Part of a small language model's weights.
Architecture: no biases in attention or MLP, untied embeddings.
Training: a variant of Muon for these matrices, 1144M tokens, 8729 steps.
Each number is 128 + 32 x the weight over its row's rms, rounded and kept within 0 to 255. Layers, rows and columns count from 0. Numbers have three digits each. The size before them is the row's rms in percent of the matrix's.

# layer 10 MLP up, 2560x640, rms 0.163, rows 37-242, columns 288-319
096:145178139174149105059065133148065116147138154151178132080149138156095117223127125147134112093124
103:119147144061087126150136110098090081085132145154123146060146070094137174120107125062135146121106
098:152125151161128156158126112146097131126049165173091103100154117166073153118112098177096131148126
100:163120157163187184153110153158105171157159118110062114142119134130149110128104163117117132173113
099:153118118171098111091109109118145092100093111117124119074142121085204134158102159107128120136112
106:111119137126108144143134123157100111135114185088152173105128188144085114128101103180142097110153
098:144147143094141097126103074080145153125167153074096137100160177131147127168140111110092149093067
100:080143123125136145122123122196110186132118163150135144136156167126113081165099082076112098084151
098:113082109108172167094187103148127135123117142082061096195130075168112143149156090140199089109148
093:119131098188117093164059143066141156090106147146154128184162105175143148160119152101120161139156
104:112117117085128088124105094126120143074137074116142097102148153109105119136120090148082123164125
105:153146151164091081117097153093168114172152094144112123161091114135092110137128162141101079089137
097:098150145094077114072145154103129057185111173165136173095110168099139099104145120120161080101145
097:150085173130113148159162185169128088158155117087081068130176079125183135124157087122135129097147
111:126108113191107120062141133148126128098138116136104114142127130145110122057127134157163174093147
098:148063151083104134169173087152117149078138116134138111174117108092148117138072112118112101099077
096:157135156165089209159091176148128114093131092127173133104065114128133072123105135105104040067144
098:154116149099110143173115136144129142152189106149135125138138130131166128146144103121093104080084
106:147141177092124173122106193125088122132116125189162105106185113105108091114087088123129172148128
097:163121189099145134146139107149135089110122128178131105181189171141162116098126139141074133096179
092:082125163137126178171152154120098188165118116156109121126150117115137106141115116081122189094101
103:151129115158101140203159158004105128126117139113111117115146161089168153142089134085131094092093
100:165153202119165105126148082127134101113180152139139114163153131152102067092052121124167087076140
100:106108187119085203157139068124089196104059134091075131116122115076091154120125147160179103113170
097:173128141124100159184154072093141050147135095122124117148073123144156133153163130115119125156084
100:131028109151141153168184103156119151117154109151166170123098132120077095129118145137058143138109
102:136090078136115143132111115144139098099171078153087115129141105146166149167136054167132088158056
099:117159124078177086192164146129134103150168174168146165080076128156141162116182081181120125114116
097:153106111122131153137164104161138089081124119135098133110100081084134080133137096133104126143175
099:117057178092108102103157127152113136130106170179156150112063108156141168146124153108205127135146
096:103127170196139074153073086135160140131127111088153158162112128158154173136052160113164135124126
102:159094169164147136158086114132130130141133108123062112145138106167128180143091112193178149115118
099:098133128158146090127084095116103079109191151111125139140148121160105154152102122133150162128133
099:124132183137106109187141148124124094119167139158158165113076143147095129186106162144107127132153
101:135175193151180125139167162167148165146168215110133107128124178107164051148139138087112111143155
101:159139129134074126162116120170123054169164083130111087169111093195095070085137151132145079102147
097:171136058115173121106130135169137139133143138144159112170147166120166124089121111132108130077134
097:157150174179111121106129096137102172085112153111104078114092077190114075163095120168118156128140
099:153099123167125110133166134125083151129169133104109120146086116150127165169180115079108080185163
105:130145000130107121188113117107074154119116144157171184068101100148166187091118166107075115118117
101:097179137055081133115166092109138156129098137111148161171112081157108076193099097107155148140187
096:210068138151139136106152123089097101080082144150173142187145155122105113181129100120131142162124
099:111122208188146111186162123085128102137156149112128093165161089168203091125095136140153065147133
097:107155095142072123095111153165061141139105133149097129098103148149082099156085066171113126174140
106:148125142112149179148135058093092150135125172098157174143165168164153153127142121120085113164073
088:085177156105136167153144111115108097084116098096121106123091121163133139139138160149124097089077
098:135126088115183144138180135126148139138093133180183132054128113150132117123107097123144168109166
099:111148113064097117145160147104118089121107145192112125065192160136162163073133180134129188158121
100:131121115120075147137176122118125156172130149072127120140144101112164149159108133072160079079143
098:176106158152244159072138175178131073102170132105137162081138106197067108102041117175127096125099
098:075064144097116081108120132120109163105100092051110110146090084159151104122075118132130111101115
100:123130141128102161091144122111081105138107115105115102050084101114135030158071135128106162114169
102:163201120142135114112124105143119154191053115100117106159076090122108147098133080085179126108123
095:171099079161138107116115088146148126096129155116168104181165126181109137131170184168109131158124
103:154181112093199159201125187091118155120136095133081117127121115134169175096124119125077174146088
098:170152099102154082154190111136117160082095094099138164134140064146091148095089106128145109091151
107:093132127145129057142139098108127143118141087117097142128108055135081170130114131092090102163108
109:173147096092122174105196112098186152053181152188115099059098108146140122134168133111062193090134
113:081122141078109188162130132132152127174174112152206175161181119115186206178171087093158164104134
103:160125145152173146104132136135142102162149142142111081165159156173133179167181192104122115084129
096:094144180106140158129096103116111188103143136116107163130109082090113117114117140132108132138163
097:168084147102087182071195118057126182094118150114105139153092122149098138138144108151076096113163
100:088151096113124111111158132110168190097158159168110129131082094191118106184096129154136154164134
100:134120166107120180135109095135127130169119113121060127154105138113134105107180143162178099066155
098:126102115143152110133111217107103090089173111121148101089111161129148125083111125134145090125127
100:167075129118141126098116159168149095117188135110132167133137115106151145119110138180111093124106
094:181197076113018088137119131168086081109098111190166118149105135113163087124106093096130171119134
098:180134111108145132170150159189075155174089108132214144123148109106140146116133091098121037129137
096:189094135171101141073126166127089117178115130106108184102153106146193120114110107116133055142120
100:152152151140066149183140101161079121080149138049095097145146162174132113127067146087146140159138
100:179098171195148059121092104109123166101077052084149171161147136149081157127159166158143152098081
103:160132081155121157146161171095133122080159138161103091179130090171079167106139204144135179156106
095:126146107182143162159102151112104131122103082101106149143113142109175099174132087159132149148112
096:087150137135119157188127105090148179116119138115157081133135084164105163207106124159136117082158
096:147141148141165129121049151170122155170120108156108110076165104143193136067064112150104097137161
097:146125110186146144089114129121081128114123088156096126079050143144100126178158168166159117122143
104:110121090164110092074160069157160150066163227101166095083144135152114141092097120212098171128137
097:173103137194130085085127125119147181173098141169133084141170122135106141130134173138165154170155
097:112153064159096120082128152119135110147120172161133147160108135108141133142144122138138083140128
104:103166089083097170110181100060122171131076158107080097197155127122154158080168143175139155171094
102:165140115116090112091145071061146122189129085152137101113082139087115132132104150142139171139095
101:069177154164147185157098142132088110154195160151103209134103163202118115123126087141061155194177
106:076161070127158133083152163192128148121141093108081088095144126110137093089108175132167074135111
095:162106207111104094108135103162112085144067163071122175126175198136097157145066085104150090122099
097:106095125131156154093193148196144157132056149121154127131075158112132135116093189132145168041134
099:111074091154173112133103075127112113182090166133170147147118118107072083107147130110099145092167
105:097133163188191111103151120149093125180132127141125174117131133147061095092131130222133116158125
094:102229113122171099088156147126104127080118206102145132135125118119137089110155122063145135174098
106:172122152093186209145154115121097143120142126113100071131104031135125151120111152117153124185141
098:164119120179184073188106151150175096148118111131111119138106117087087088116110115135117153136101
098:110143174126144104127142158160159111111138160145122166147116169073100134179148092153132137119159
104:209098132142169115100172179119124125123144146150100103122131155130044158052104113122093067126121
102:129100083163138100157147109121146123135132148177088070206127113149166131130129115154116147104161
102:075117124203121111141081168187116109115150056086090138129140107110148119078142159129135160144136
107:167114089110147108144173105118184160157181121108153059140119144141109125132126140140093067134123
095:112126087148141082103079117197123136131109098102101067171144099118066128147133153121053160070129
098:085163119203125148175203153099079156145123134161147113160097103108168200122110120116137162150123
100:080113153131104174128141167148096131084168162129131136144097157168128160105168101117115124062091
098:092138080123160118098170103098118154139171082094174094173090123062122113154156157138093099162138
098:168092088149143158166065153163091165097124081131079110155137135082115130148130097101132109117095
099:103146077165108155168192155144031126157095086057190069137157118145113145148133124076152122117188
097:102156100112104080141138147100110063086154068075147125118168172092163122158096123074142137145105
096:104137171081155106109154172123100152090132092137103178119128156067143157140153090044173171140160
099:106121121163098149069152102187119193185164080111072142140110114142193112165121170106164118086162
105:134107150127128089153106106059110130081203098131136161176108092071052075138110177224110077136086
101:171140131109130135136126132157079157119092133115095165117109096189178132125125088143095115136131
102:157117148168165134129117125133125119104095164133145123138147125154153127121074119156173106100170
096:141081117135126131138099108096112136078119108154115093126139127145130133106165144103134117148153
098:164126134159133123104144099122146173161142102154166147102114134110102123196120089137136156165118
103:146127105129115153172212115130162081133113168105112087169130143090166142143121123087144124104122
101:136147063119157107091135165164162148146096107151150122117096149127116204136141132122089095093125
100:113048106095094131121114158114127157099106143070102055094107056178167144135131107110107149150133
098:091142183151073039121126120148175184159134162118159179151108157125165128117117140132179117135220
095:118157169082147188088112141137155155148132173154094132164071060147128070114121163083130112139119
105:103119144133130162146115170138052109102111186114110144121102112096130067157136125172115091080209
098:102165146075084196139155107142124088173086127147095142117084059096097100088132170118144160099125
100:137133131150128136155078147122153156123171117087133096092135076128110090073120115162112136217101
105:116127174116145101142105168123089085091155192114199089145162123200143105101091088158168136138121
098:098106106141132119129227136107088119108068095155072116083205136175133120087148141085137149056139
100:133136119124194152099097146135144063173113135199100115125116162102090139142125138179139088120127
102:155169117059167162167110107104106081171139088124102099141128146132119170114106163085114122104152
099:090162118066108084125093217174150129134096146160131082154198176119137102098068160168111141124114
102:199109089158100149190105151148149096080119134142170130148147125101127158079130148068160153152132
101:193058105160074121129163230127093148105161136135130192098170190164096186110082067198133133070063
099:176123102085135120111162096081121080108110141146119153148108115117209079103143162133085089107104
104:064142111096120166142058124127102115138165093118105163122117109184133143109117143152141129097064
099:084118088114162137145178090165198123106153140180119113155126140108155132140145135161084132117119
091:185182141105153141200178195151116187119172158156105133107075096120092185106103111079154116147097
098:120104113154125189135112129119100145114160121090138125116113111133122122114113144165072117161087
099:133105081112092139183076166104101114124122065109116134064139144116155137140098149179132093155107
102:140181123125127160147134163126114157139152114098159142111130101113080127168090128169135081159159
101:134127106102100107159097126141117184113128166070117080125149088154132088100152113116118103143131
098:132093135116134160124165118144084081135151097132092146122140133130160147187077176086114130111113
100:180093131120126111179160147121109107092111117123196145150138109113165153132186079115117126082143
098:148146120055093127113158182155173148130146173058128128101088134120070084124148139134151044140128
101:127065152089104105131199108160141052159182116114135174102131159173143073114181151163118112130189
097:141155103148078113129066097140154148185088085096137116108135122153161056140124108153116099110117
097:144130068153076053241147129182044179091147080102085081171153104095064176146161130132129097136135
095:178154014096136081081153128145049075110108160089223178080155114176156145167116100137174112113152
102:157149149088100099111160175171081094122116135094102079160163094136092135177144079123112116138093
100:120174123108115134091129108086115085112145127149085161104113147116149146104148114079140172146131
098:136090144099094158117124096084169137118137138155141098140088127152158179096082126112145108119182
102:128071116101091154105145138127086144144113119153089163131118088201117139178153159120124150121149
096:100176166075135122150132125156058110155056144179138135138111084150063113140093097178095080122147
100:176133120065143164199137147152122068162119125103158181164133165110117104114147083106148182112205
097:090132117149151187121121172192121137122070114122106135093122147074131104177063112096110148140121
099:119127103085112167076114127173108141146107130094137145142144081154109085106132140109119140085175
104:107106117130125096088169086104162124122140147135098144098150137130140177095145151072146085121149
104:116130079198108119099125140129094065159092138131211107155134121162155152079074125107090152099090
097:068183149149122142145139161101145163140095084106125121169092126136145165098157136148164149118149
095:085141138028164082132117108108149161131154155177125146151112137109135147121123103117126159122124
103:118110076114109151147130052127153153163129121158170150134138114106133127112140102156098099112111
099:115097097119135135024116163101112096133172141170079142144138129184169120156148080142116066123143
095:175127106188108171119145119125094114123195178157151117114098133126125169145106166172184139121151
097:115160117136142177165155163132144106169104149113096155170123124095085052155129126143200137126080
095:103176144133127110147163082097173155106125153162108146189089140178096075160097143193119146080157
099:135138112084137125160112108103145056086147134144110172149111164119165098126133122137172160143094
098:132114093132103137149155094180095162132096135132156109139141139156187055156128141149119116105126
103:116145128132125086117102142054139129091080170131157118101114102088148120081121153152099103108142
092:058122135127181140072131081141115145144083151149104138157180163159149137158105148160158146158078
098:107119174098133135165119141167169117105137122123131112105132101103135123120110157106150105105149
102:112093112131065197131143075148152089103077175166125080123130107084154148106102139093118151125090
101:174103097128200123164123075199179101106158163123097154116131135197143166109132121136140145148131
101:125137095120081117125118099095125140080149094116114088130093132126137152075086094175133147097105
097:120136106114111162119160142167109122143110092095105069074103106153150087153169132103142175104074
103:197165126199092125102162193183134108126198092125164099090114126116102144121103122131163117104127
101:113166088118082128133152141182134133146149128133074078107107139074200133100096105140173147084163
103:212162102150103123111082172170140095169123176084201167190151118188144070135102135155122147104150
104:154127066122155132131110189142120137133100127118132186131139129103100117113106135098153100082187
096:121129150152132114105156150119110142059110127099176092150119132156171099079123121100129132161065
101:148128106155119106126121132123162128213116114070109130172136173169099146126184164178156118156081
101:156055091156215130123139095186137157138126125102114126134200054174125105151151161136179152133079
100:155145152072147132074097113170138200121092093104159143112119120144066156155136118134128117156172
102:066125094155117112150152101147110150152121145159116063109142130156160151119147150141178102131193
100:150145125136195163124105134142117145114104125088081110090087132147139108126168168157141128166110
107:156185109129158138098157160105103083101161159086124139174194085127086068158102119093097136151101
101:080094093130092140075127144197104112189119067125118073163039138142147136132081111153096053146145
098:118164184173137109142129116132093157190170161136108133112155125098172183131098182118187046172157
102:134150118130121121143142147170100146198132088173086154035154087145161192166082134124070136070125
099:122117112188135116072128165095109139110147102154097118144126166146115108084147116115083132140169
098:138109146094129172086131113131183143141146172069137101160106145113125113116114180141101076095121
103:105097051168042084119076176164132124135118143092071141180150093134109110220149132115171097152150
095:127083115237069101145099131170180154118172104152173109120120111076167145121098138114164095075129
106:103109118150147162161194108130103088107142143163118182136133089133102110133093128125099175119175
100:110121097129154085149127114076106127128229158092125114112118141152135150173111160112134097150122
099:113139182127191170118145147147131131097105043149092098102116113109081102153116132073144137109112
098:135189104145180124183179129072129186127139129119094077174149116137000101145163157137070138093107
100:104103164162163205100172098156106171105077045072124087179146185149095067146151147120105125187161
098:069132114147131169160112169158136169095121146143161125174097159122086135115178141170102141206098
103:094160093097100089182079123132141143140054174128145128106149154132077109169177125135107146069112
105:115154196177135141062110124140155153100132115192103129161090119117149136128109141081104147045166
099:123106079177092121125081139186123078145142106128110148129120138160179134128117141123095127169090
097:107117104143168150160138069115121183094152128102119132130093166132141114041106112200124162104147
095:120088096154134115076135173127137112183112169127159167113129127102074154112181155131143109145106
097:080137110156103122081172177050124148102115192090155080121100139115075117202190113124173163115136
102:064125125096095117123148103107086124102143153160114083148064146117112093128152127188117150112111
103:072095090033165190162138122103200127133189142115126151142140141102115149119088141153156138126122
096:127108112143086162125126097104203063163148100194202118127129113095105116180149161157116091161144
102:144114173125187144179087102131120106112130136180126171150078111152143095136108151107126077136122
104:116097148175153098071166099137130124135109126068125201112216123113155083196147144133129120138128
094:113112115155139182122137173097127104141152083137116059156109102131137178084167156085166084160144
100:090082100104185108122124102139103159060149108113159110175185142207156174174123141201160085167153
112:168141151099101100086184123122128143126107120106130132136150106116147081162095088126163157170139
096:178086129141144125139175146150097094128145172165096150133124130135143124162142159128082092084140
098:110158191058167161091091086158121132123131132145047139128121189114100127109151119139121136058114
097:144140101167091134180126140104115183168087091128111163070103118068125145143130141188060082110098
# layer 10 MLP down (transposed), 2560x640, rms 0.0446, rows 37-241, columns 288-319
092:165140123097151118123129094100113106162087194116108140146128092109153130158141171124067147151113
100:101132174153143119095131123097116155106161125131122088156128175131147131139110143119075124120130
102:121144146115095138164160110112172102161132096156121172107152114123099090122141138078090111109117
095:131127127150081146124133128074155151161157129122127132204163158075127113130105136114164154114142
100:097136133114171115127150140144145104128159119136109105119121194136101145082150108109143171111123
103:170166128112145193169114132142102211101136122160119135139069162133098075095139116147174070127085
098:154140118175137123187178129126114132112175147123161120070129143120172159089113150144120167126141
105:157188100118096103149108119124140149114137129134115131098127144120165153169091204079093148127090
100:124135106106134101156097118087188112097128106109107094094031100143139145113134081155061162135087
094:201187145169121137203145106129145115143177097083107146102124103177145155144161150125144161134161
100:100151173151132118119125082159125179170122115144170174162132134128087117149165118110142152129162
116:157128077158111102112125146154160116173175100082086113137180167100133124136110136089094119132129
093:083177128062111105119098141157206149174094132070098159143072145115079126144074214108134135163118
097:161124072077099142091169145123122133126154126171158122118171154072114099078121178137140144097152
128:136142139124180157130160103149143157129182126153125109171136205121233084110129119154143149091161
100:145080102149137153143127129104104094189146119087143082112109150160152153179147096122077162142139
097:136129093140121107087152134193141091090141196107142149163168145156134159117103126126135140169104
103:138173131158122127128128164142055160074162137128111100191051157150096124103138173140129149096114
109:077163110069139136214133113187153088146085128096119128156152116102126135121099105144194129083185
095:054145087077124105136058064110138101170145160115079131145170196071115157106165127174190066100133
098:134126140124115175156124116183098054168118067162111113137088067092138119073108074140140139125113
103:161134139130159137178086142147122106137105083120159108145186144121045119149146119170159142159204
102:144159119121135142151071134128116145122127120107136123179140144116104090143128156128109108118111
101:157119109157130122162187103191087168179121139133137111158075120163142101116156137059157066113130
095:150062141123110109147091108100160134176128126075194142132102175118133138133126186152111082138123
104:142163160048146183080144147139131128152167146173092107135124131114140132167086160154131127071206
101:060084140044124122118131105107157146166166145157119087084097168196153133155148136189179168156127
092:114152150174118164147108112145140151113146129135113088163177129155088044106121137096163114094113
097:141209094110126102102170120136169085157122083151140107141129121127139091150143126150064164122128
097:114075158125126135099096138151152120194056098119118191141115152142127137153141173088190193056139
101:193121128193187098137102173129080161081112122107142104106091156087143182121168147112121111140144
102:171147115176108130146119097119131125156111157107129127083107151140080095144105166119201157169148
094:135086188152154136112154081077163137113086106165149094122141130133089092066116130146120157054126
105:078122137154171141142165098185162107156121127092173132155113114091141163099126107181108101142108
102:115117206122225096071092146146115159071154141064133091038124111103084108102137139159159136137153
096:192108128075165115139092141198138135171144118131157138163141135163158116117072107153100143124067
098:152133104114141106144130115124129109123134098129087108112085112159180100090153107156126178169198
100:089173153117124157107111157135113109099127128175140100132098135081095144184127154121095164136138
096:122115098082153192097138096138138096088119099153056138100129143084101107147173179110135155084151
102:156144160059106142105143111080089141133082148161096140143131128109051145153161138116129152167058
101:155131137168107110134102178124120180139187163181136123138100155121080129127123168169065179099130
094:142113167120177123144166094074126117098187157149121116116132074118107177105152152147140150123184
105:140136136153082134165135061190112067120077172132113082099137168134125126100087145131166122112202
095:136150155150135104091132210110162176135125102145097180090123163173125091114135127177162083096116
108:134126142107135164081158119104131105163172099148169150139168132162171148141118082125113116125133
088:129116094138118147115106144122148104163129079123088116126068172125164106144134111109126138106115
100:108083121129163139166135142154157118117125153141128113124162098191148141124132158146101035131082
101:144123065139100109107138103144125093114162148125125108061157145125160118078123148201106135136135
092:115119110106123125132161133112111132132060111161112140173124095134111061152110143065157134162092
101:137092078135128094116150139145071129112177151186091106127151106116150147085131111129125112146119
095:172200151171134154141213142208140196198145138127118102091104159102102158101112152183136142116069
107:150135173062090145153132133173108171080117103129086152053115154099163139067098123131074108107143
103:106107142137153107111123108099109127175112145165094141073125057075095136093186054135160151077086
102:169145101137130145103057113127070149138127160098115158105129106116089138138158139139069174090100
098:064125199089126157194127174142140057128139058176152124154115156154114115061153150113106130172118
094:114129166143067107158157170149125166128124137159183127092216153178082154119140127189143126151067
104:146150126164157148099140096135113097080145121120097144120096110106076168164126102178091173097072
107:161182124137115091083121130052131058116151167128128150201110114123138121143120114185090177101089
122:140154164136122128100125092143194091115109107109160168145133187140164179133149120116184124110155
104:112144110140185115096147134164101116159116159156181160152059099144158103162169121089082086131175
094:139117119175160117154134108107116147178120090122154104136126150113174151127039122143176194173177
098:117097136126157138130096121127135133103163175170099117146103148170139122175134113114159111134113
103:128127148061063114195162145160164141159113138122151136145123109067143095209052135133139114077147
099:088119072135133110141162136126177148157152145129094108119131148107170161098169103137176164080169
091:128148133083131114130132155087109164103056137127100088118181127147151181121096154139111196138152
101:157130111130124028122113109113136131163143140095167132096155130161152119159167078120104134112143
087:102172155163120162111118081110156196155087120175110111106116111139126154160107088106167106131151
091:116115171138162130091129167124122089127177084142066118129064112163078110124117093140126142137153
099:145147110158116074124132186123093136142189093089143179142140138187191133120065088159133120154128
100:163109121117082111137111106106033133110130104115118123209192119111082177108109187127148138134154
104:103109099134189098121162095094130070120159110115174107134147161107119155109135158158152121120078
107:056131134136102184095191113184108018140150098114055133156128158143117135146140080073156134103079
098:184122127161184157152151096100121129177100123093102171141140168129083056147098139136134177118153
098:139175172173122086089158152178115114136116123162172130105148154085145142149167169064122065139113
092:137217157120094168131134136089157097143092132137157097089120099107118065103150155101182177088141
094:118109161112153156098128145144143088157120109141160188145147176183105194129074158106149111188125
110:123138122098142097110152077126156108080133183108114148071148133147160200176144100109064157140164
097:127133193078160095130166117054047091095203092090109112105111128137083172138136100109097133114190
100:099094125060142106133119065156087156120139166125126121135115132153123135128100143082108136168117
102:152128141128168177119174072136093146126179110098100105093170087109139097093153106098127127185147
105:134158142148134101126151103137021059116161144166103135125160183117143112092120138128120125125106
099:124165137168152083157080172069083137130090130123111110178154162174120149097180155153099139161127
108:117105071192086227070119105109095102145152154134122129135179128117154147159086145094169121155112
107:150188152090106158087163147204116143108155173120086151168077145083145123073109163095058132077074
090:130145134075089181169112106113152118144120184144173121113119132122094119069168105130155214097138
097:125124120138082073073114143115093110121120072163142134109161149117190121114121087127179108082121
102:103134167061130137145100109109156134082037065112144094101155095147126134118116129109150136082115
094:178163103132174152177160088140157135101163151145070136092091116093083118135128146185100152064187
102:146103097159179117163120077159126146123153170102118112135148155081129141130139051122151090090113
104:129091111139100122191087144145169104186119097096123133089131130108125200133148184066139123115110
102:081118118123112152081087159109199124144094178113172187086108117166108063108114093104121122140074
096:153087104154108147074145104136118144091132118179128123116161129101096077153112135071081143145169
100:095081061168142085138147152109092055188102118155121168106122124103127112136120073116116092111162
099:157170102149100105164120125122154049155123153101114088129179141117112153153071114221110107132139
108:159177135105128154193092102131117134089153164138166142115132176171118169166145156102125086096150
097:191035137165079181055087157132097108139115117110178193103174121121110129179148133148133150084067
093:125140163117129184094116158152137155082151193149102119129117175146142170124104163141118112139118
098:085141155078119121157160107124122096097166183145139135134047163173166166125150156087112129143139
091:214154115126169151141178126140144094111163135066120174058133118103132126148179138114116100163101
095:175086172130153078096080130152166152056136100109076143095141111197073099207149183089127199044137
103:061092123156100112102135112089181157153077167108074131081123130120119121057188101103060084181122
100:123117112141115189150090201127045146131199108186115130117157143091120119139107180171127133080145
092:123124093162141152103183118154068128077150097059132140101067133093136125130154143174088093167117
103:086122123140166166168157134065144175121165154103110120093103170162152096130145127104101163158143
113:066140103130178133122104123084135163175207120061112106166150154127090176090110170126135181164115
104:097095108102168136062149125097105124066134136116094103164158127162092197172147088117090148114140
105:109106134158169112137155155159165088090084146140147054103134109117173118129155115211130122111136
092:097167084178163207125154110131098143085142138117151166124111184142175139092120137101142126080180
096:154123124165085068185133119101074123151162110117132141184112153167089129179150141063166182073156
097:089111105142136105187127151139109137148148136130080091154130138109110180160166134158118135160085
105:148093123147170160129184143191099159114081097149117150094174189109109159106161090103092104130119
103:161197100131069098177156144150209129109116120126110129175150161144048189099146105123064121101161
095:108157110161086173121107117081118070135057135197187119150182139118085137071053172129098165052080
097:102131183110117149187159083125151130151068106097139097120119103141082067112154101130102125156141
105:090147192110128134080125101134102071089111101109107122158166196129141134131128142137152123138090
098:126090200101159090098155109150068095148149163077126119128181120055192081127122138132089114147157
094:084160124132143067155143156062150109084073105178137121086200072069091130113130139128081117158106
103:175110163178138157160136096124080127085180093059108170111106188160127131140115117089102143089131
098:146112132164100131089174122126077223093088147122159157141132123131129125092148123094121108156074
095:127124172040084167121146124098145119118128121123156120154156134109143129113173141215081079072128
099:107170122121075121114132088102082070103152143103125169135153129165147099173148112159115121118097
098:122090121112126188121134085115159146124186087093117156108068168109134076168142132175140161109115
100:152138135121167100116121105121150137166095178116159095176151158152133119150129095178135110099169
103:073111121127141104172153173084147100113142052093094134162113133109148162142153116095120107116133
096:110097100162048116159127108090105079158084113149109166071116082110095070098131093102097155059146
107:159160139125153109114097065077088123117089142104122131116123114106148074101110132113128052146109
097:110085168163118114062156120148090136125126131203107123107155150100142191149084111114128074116132
101:063156092128135158137118112128194095176115145126095112114131146168126077095129129200157121130069
097:128171152109174130115121157205082174122098150092105112091135116109132133082144128115124100113144
104:161093131107128104185143149093136096169110146114169170159176145123107169073116182190172216127165
103:164103125116107089106188095158127144133159118040155165140056143115099098107109168121085172101104
104:110144168158107184079132078107176154124041129065121120132112116106172145140176120125106100131153
098:083114098111150148142163149097145218107119145125074175093119110135085106093116157172141156117099
098:108114129102118141163139128096161055124134127126166133104099136111155167147085111133142139128168
098:122113098212095140152162132139177122155147157151123164071107116110155179095099116183133049108120
099:136133177139144153163136163188097105112104144067163127158143146117097144076108098150137098098113
099:176078132078134167091101179152096112140122101109203147121126116119173151038142124155163146176184
099:122135066175070078184133079096143180129147147135081149138077222184119214078173149135074114137127
098:110105171106144105114142149113136097121097156075134115086112188121125146140100162122144185147249
103:131133157133193154136154194143120098062154127057146175140130186091150134200142130201142035140110
098:145122064138143103059107106136167084137140147080175110171124096157095114155130111132135106133164
094:097168098136079106145195089127123153150148096114112136084074139124110159181109070132124127166129
103:107092179126133155144128122145146180087145132154099109140117099149124175111134187174126170123086
097:160172166075111113144160109146140073166125089093116138142105144131084157167110133133123162151154
101:131105136082098138077053163091187138144089115172111110131133133122096139171133102170101129113138
099:106119130114126098094098103136121153113169167169109169075140107184152095129139124157100187169118
104:107115131182126194096137086097122131142131125147156141065153149123122155131095138139154113155102
103:152095183096112114092094143150098111149145149159135169199168110046109113049203167145099080080103
104:123175099177155136155147146079113125160100061127162139093165102153192122094160150103145150138105
094:165130107143119148141080064145155088097074088147064094117146156163115089089146172155142180080137
090:148154183104149125130122105200182175177162099165180119129119110160126115162120117139124078165095
104:138146123120098100104124083108152141111135126087095170118110161167186083229120125166111156110095
100:087135145127146044092129129139131103120167116172091119163140094167136153137138156092112155136106
094:104104172141120099203115145139140089136123107114114168094076108143111147080125075122105115148135
095:203167119098114122180139075152146151116066102108106064098119150148161150096151130202143114132109
098:087181094176093112121151130139128112146041085154176136105125115149142134093117091084118108093177
095:131095124124120121193153120142161125096156119102084149130117096098149079148108045145121139111137
099:108111130110141143115177175106134131083098124113097129160128170123144123138160220100185076136135
102:126160109094174107133101106128115136131112126112105112080126153129101072146102182120095129128136
096:153119185141167124097115164102129160100116107186117152113159109131167166113147172136115154136088
103:153114151125162079116093078088173149196198106160107155158137102133067090152155142146083147154046
100:103094186123139089158111112186159063141115100152126106129062128139184106135119024146151109161115
099:074059169168110157113122112102064076148112118172172079114160103099119125116100118119157128080135
099:135137134159186116105120160113144135179185157035159170120148155125154117130028103160201108137117
095:096146127161087132165110136154097114139115062152081133148098134114140143115133130148134077121171
102:087137139134162105133116140141172146136094122093119094047140155143093131122151128109089125101128
097:125115129166104168146173159152068091084177123096168120118162158124147140108114093122167143153148
100:169121172094164085106124148125128143056153098043106077107164129135123126143177136092085151105119
107:147143111154141163151150114155118076127153105118144084147145090053062177138135219094207160089167
103:163192130064113098149113145119179101137096126117086148152125160137118114090176140159113137099107
105:131134182170073089126147124059141130123082149114078131146077131118164124144154150115138158142174
103:114070128116144132120141139116129125132151119117096161118175134136076170123138121131175077146096
101:114131108119080144114144152128141128084085142129154126168106169176127140094126136144114097096176
105:095134135117141067143118054088134160117116127137123115080104123126160171162141069161158140171131
103:113182160105102099184095132172147112187143064120113145146123133090102141161148105109158140162186
116:092137143095111153144134138099131148139146119078130095155144130097119130164152130091136090114109
096:095089123136128150137147150125147130109144065130161145119169120155096123092111163154153140099124
099:150140078175131146103057064109087171112125121151162087149153155118158164155114163075105044131103
096:179197165127109123123060129120149134136081128159156154129135144130156135093122127168131116106121
111:053087151099052118142138166073146049130135107108115070111140111082093091144147163150134114078076
103:123120144123133088158118099182090155119139062152130104148156117182152184159129076095094097142152
100:083114108127158154159139161143061126140171092076103122110107169200126156137093118139149094161118
102:096141131108136169177069150169157152199127167139126087162145157160113093173126168066169154091140
107:096113129154134094198120134156070164150093181163108133136118103103162127175137128108098099059098
095:141123162169097127097129144136106041102113109111085096184145098174092178160130175156110110167124
099:133129128036125161098137143159115069183163108150163091125160104158098074163125077128115148087083
108:148095113083126122101136165180141101110162155142148122160136180109195143114186146148155121160141
104:076108101143107079161136201078130190209110139088166130152076149122170172085089095122131147135152
103:179123118175150141072161090126144133130110122101147105108177125144157102161151124110113111163177
105:146124108125106119140139165122135100111162169134175086049187126076102107151116133127057051125131
107:120142118144111160110136095125153162147154081154088112087124102116174106101108123149108167120078
094:047140109153104104153175092220122148106133123155107138195131158127173059121102171122086198142134
101:096146120170098167104114077175119068179110120127143175135125191122145171107169171116165123092161
100:148104060085176145107125134120130102070152088147107143142057128141153139142098133147149125117148
101:092122120116114166134109132162068098111123169140093122112112165116087115083103152135143091137094
099:093111136098107174152149121072190168077092132105092146086156074075169144086129140139160163137115
100:151103101089128136154188118118130141125106126151111102101152099126160164177161146128148161121111
098:115113155146083092108144126145048111121135161125114132165104164148147194116131045139152083173089
110:145112122123125142169122108094118130105080128078091086116155133116129073156144060180110132149123
115:104131125110084116144121057152123134148095135091121134122199167114173116134155140060127139099109
102:119135171078118159088119079143111126114132163115170114162176115135138079106097128105140142081148
107:118089130099143088128205081134149166150103134106119126129126103127118116147085122147139136115159
122:125119129083104119139116124104156149114119119086168174082151139157199105143103104081162137139082
095:173111161150147136139077144141093094069100071148086129126148166097108156112079153110149140090111
101:105139169056123166103150130144164173141161089064189082121092150133117104117102184155120119140129